{
  "num_hidden_layers": 15,
  "hidden_size": 96,
  "num_attention_heads": 3,
  "num_key_value_heads": 3,
  "head_dim": 32,
  "intermediate_size": 384,
  "vocab_size": 2048,
  "hidden_act": "gelu",
  "norm": "layernorm",
  "norm_place": "pre",
  "norm_eps": 1e-06,
  "positions": "learned+rope",
  "rope_theta": 500000.0,
  "rope_fraction": 0.25,
  "qk_norm": false,
  "attn_scale": 0.177,
  "bias": "all",
  "tie_word_embeddings": false,
  "parallel_block": true,
  "extras": ["capped logits"],
  "init": "uniform",
  "init_std_qkv": 0.0466,
  "init_std_o": 0.0,
  "init_std_up": 0.0466,
  "init_std_down": 0.0,
  "optimizer": "adam_atan2",
  "learning_rate": 0.00175,
  "beta1": 0.95,
  "beta2": 0.95,
  "weight_decay": 0.0,
  "lr_head": 0.00801,
  "warmup_steps": 570,
  "schedule": "wsd",
  "decay_fraction": 1.0,
  "decay_shape": "linear",
  "final_lr_fraction": 0.1,
  "batch_tokens": 16384,
  "max_seq_len": 1024,
  "doc_mask": true,
  "train_tokens": 128500000,
  "max_steps": 7844,
  "dataset": "wikipedia_en"
}
Each number is 128 + 24 x the weight over its row's rms, rounded and kept within 0 to 255. Layers, rows and columns count from 0. Numbers have three digits each. The size before them is the row's rms in percent of the matrix's.

# layer 5 MLP up, 384x96, rms 0.131, rows 253-267, columns 0-95
088:111146131104122092130127155117144119120112131146098113136143139134149111123141103137122159129132102090160151141124140152108152119102100098109132145140133101145147119114149121150151129076094097158096149174072147126173127167101179152115156094126171122122120087126078168093107152147111157101
095:136170110137121108169118116130095136113160141137140149131157113140149139123166126164100154129141093100142121141135125104132127135117133069146087078124133138089145114163167097160090138090180088132069127122105084161149158124136162179120142103131131126144133086141122125112116124126129133123
122:107150116136128113090137113111126164142166130150085134113147134215121140125108161106104132127138153126130121112151134127098101150137136147134122137070151114087172075128125123112096140128166161062129136125139112112143146142106144129142132091128137145122157100124101151123161173119124142084
107:117123116117117143139112126124137093075113118145096122125133081150115113133126146090098156084133097129153203097118138157140147133151157171099104110141124125133086126160126133099132138117143153120116133139075143172169143175132141112151147128137130115116145154138102115142150171075102101118
114:154126128104143068141148116127144109170138146176115121106127097116165106151132153114105126118128144109075154115113121153119120126126081094120138149122112142132161126126113107148126156147113113108133148139110132116186123188150165130113105111134153159106157129144154151067137188100115104104
108:167126091133112128111140097122136162114182145114122157119136118123159121130116146111125126139126082122095140091143141130124132121146114149106137154089104130143157079109147085138099113165127208120159140119141102143107164092105134134104098082133140131154195109112103149148110142135104129117
121:162135112090110090093088142105089152152156159153114113138128126124178114109144131110139179146123135118121163109101153111107129148176123160124105154118138097117159132131126050144121114157148162092144126103118100133136137166151128121109123092139166125114115124113117100080141157124093126116
108:146161116132089140154103126070130126147139155123102160119140136148132146143142124135136179091102136148140124116103176151141128172136123135084125158119133127094133160167144111093162127112146118070100165111106145138149107123144140082120107129112138144128121151138143122122127139115154065063
080:167106139147130138170113089143158161124153128116137158123150109146100141154118183145168173115114106081149150069135145166124126101092151139123133132107136118094113083106131088132135135090134103103145109118096114141159160127125146125155132138162126092108142128149111144108088115157114087113
085:130166114093065116109144115122101181163111115125165137123121119155114162156161142113132145099143131083086131133144114147125142125166121116166105097121120123127122104092124136141146123140134131081108150091095112172125159150118119095108120149117119133112122117135105087107124109192134069131
099:136106147128107093097108119132131114147109176127115156081136163134181140170138153128139154172123146079115181118129109147153167117133135116117106155145068148161142144147133140146129141090140120153135142150093085131138127121149182153126097109137111121106141130122082126097109135122103129092
090:095146089104136097119094114112142161137157124150158183122174112130153163170139112109128146157126104105142154120099122182116158111126092142082086107113133164115164105128167140132112147128130131109113131152124075136144103123166164132136123131110145132101123143146096110089098161127108119156
111:136147132093126094091112092139131141125118139171099132141114122133129103137132172122126114146148102101136136121126111116131192141132169113108091117108178125111119086143155109107081146143155170089141128127143123145169139122159135114077117079133147146104154096099102130093147180126115109106
104:112124123109151044102122130096128126153126115144089128085171093166184154094164116119120124104128128113135122130129116132130152124145086137127110150167141097123119135168137126118113180153127107117085152114140155137172147144150151139087127084128168139108118151118139132118123114167108132105
109:145121091100139117113110061140131143130125130160154140154141141120124143146116153087142141149120099138139150118126132121111136147160127163119091132111105151105102063182136111138129173120140176120144124162097105156162168132132142128123111077135108105111153146160072119127129181119117114112
# layer 5 MLP down (transposed), 384x96, rms 0.107, rows 253-266, columns 0-95
082:120126122094162099113127142125122134144131148100116113139089095110143096079134110138151083140129130120115132191103164091151144141141101142141149118115126139115081108141133125092126160125138151185125098131165170120155092099119149116141163152063107122100107136156138154152118149128122161157
093:130103078146146149101132135152166154114155112141146097124077122098126112108094143137127084124125128134148119121143160125150128109122117121138155100113116176150157184115145141106143096128102122157109115085153097102119084159124082135156167128095138145112150146104126166136158109161101166149
125:100144123138119112127114183119139124156172100164134133158132147140162101133108132125150121124158143104124165138092164081127105120119159130127154071108120119143101136110145147096077135164162112146131141133118144096145102164161146097089116126091134157087140108151130092121151110165109095106
091:136123157091091155113102135101154131132099165146130155132080108139105158132131134164129161117109115119119146132166138106116123118097106125139146122111104125115139101161100157136158125113148160114132092127091153125129088118186167118163132172143133137121082136116115139115056171097155109111
097:125140153160114092110122148143116130111171165125105115069115144120146125150120145080178098144106101119114109116131174134066077120140132135128154146147147098156111116141134160204129114157148126116141130115107128120107115131101116102128144139120102121157127161157112137135078116101149107152
106:117099130094153153092137097135137116112131161144150121132157159124114136157073139165173105170126158133086103135113146185164094121101124094086118104089141121109131176105119117101150157100138085145172113140130103150146133130112114170132135164123120142136117134103130140128107092125142121103
116:118156147117127126147137124140104111159127142164105124162127150142123151082086124188111120124157084173094130082114115131092104171112148133126107087158160135109127105128110097112096124119132129137109126124186098122096157090133131132110187137131082137129108134124162132140154157156119131119
100:161123083136135139077121173117097088126169124173164100126126120065149123089135153113126134163157155117152132116139167111164119164093124110112152093091129135139155154156148129118137101142166122138123108097099102139158128158118117125133126116133142105100150118119133127136102176103102155105
080:143102132138147125161133157149182125070137127134129110080137125086083181108109074116107103120126144161134113137130118139124181130108125116102152145153107148109150151178086162102126127152131121123123104117140122130110131095131098157102143146115111144128145154132176107138108090115146171111
079:085129127134133133125167135119142163124101146132105097085130143106091105120090129135140137145073124168156122175126128095145125114133111130141111112118092124168140099111090138148121082182121152099187136123160150138116151133133125152105108149126090115112151173145137128082154132156155138097
094:137150151104132152130173120143122183082059097138137131150115111103148079159092154153135150130112107149169139144108134139125126151134114168130146153130129105074093101077131126126106159157099115155109151132090128124111145126140124154121132082130136144099093138117145119110165133132111148150
094:117146158115118117114169149138183169162127111125122104118121162124153110145146144150127126173151091103117107150126124168129121105122125103118146133142135129128098133124105134171083164175132121145112121108054137151102132144112107137161139108141134173167109104136122092127122072107085098123
150:168131113140113107125132093156185116101105163152137152122134159152141109173122134130124190121128160121086162108128135140169096146140095122143132125137110119132155079139099129084153156079109106096102132100134132137134137116118153167125141105096153130167161073111106146120114135122123105137
104:095141149141157116113119140122135082109096084161127090106121131165167107095148115095126130146125124084161082150151107117129149084117123139169157122195143128142116109128153110138099129089122136134096125147125147159127113130134163097152120140138183077121124167139100139146141107142150138139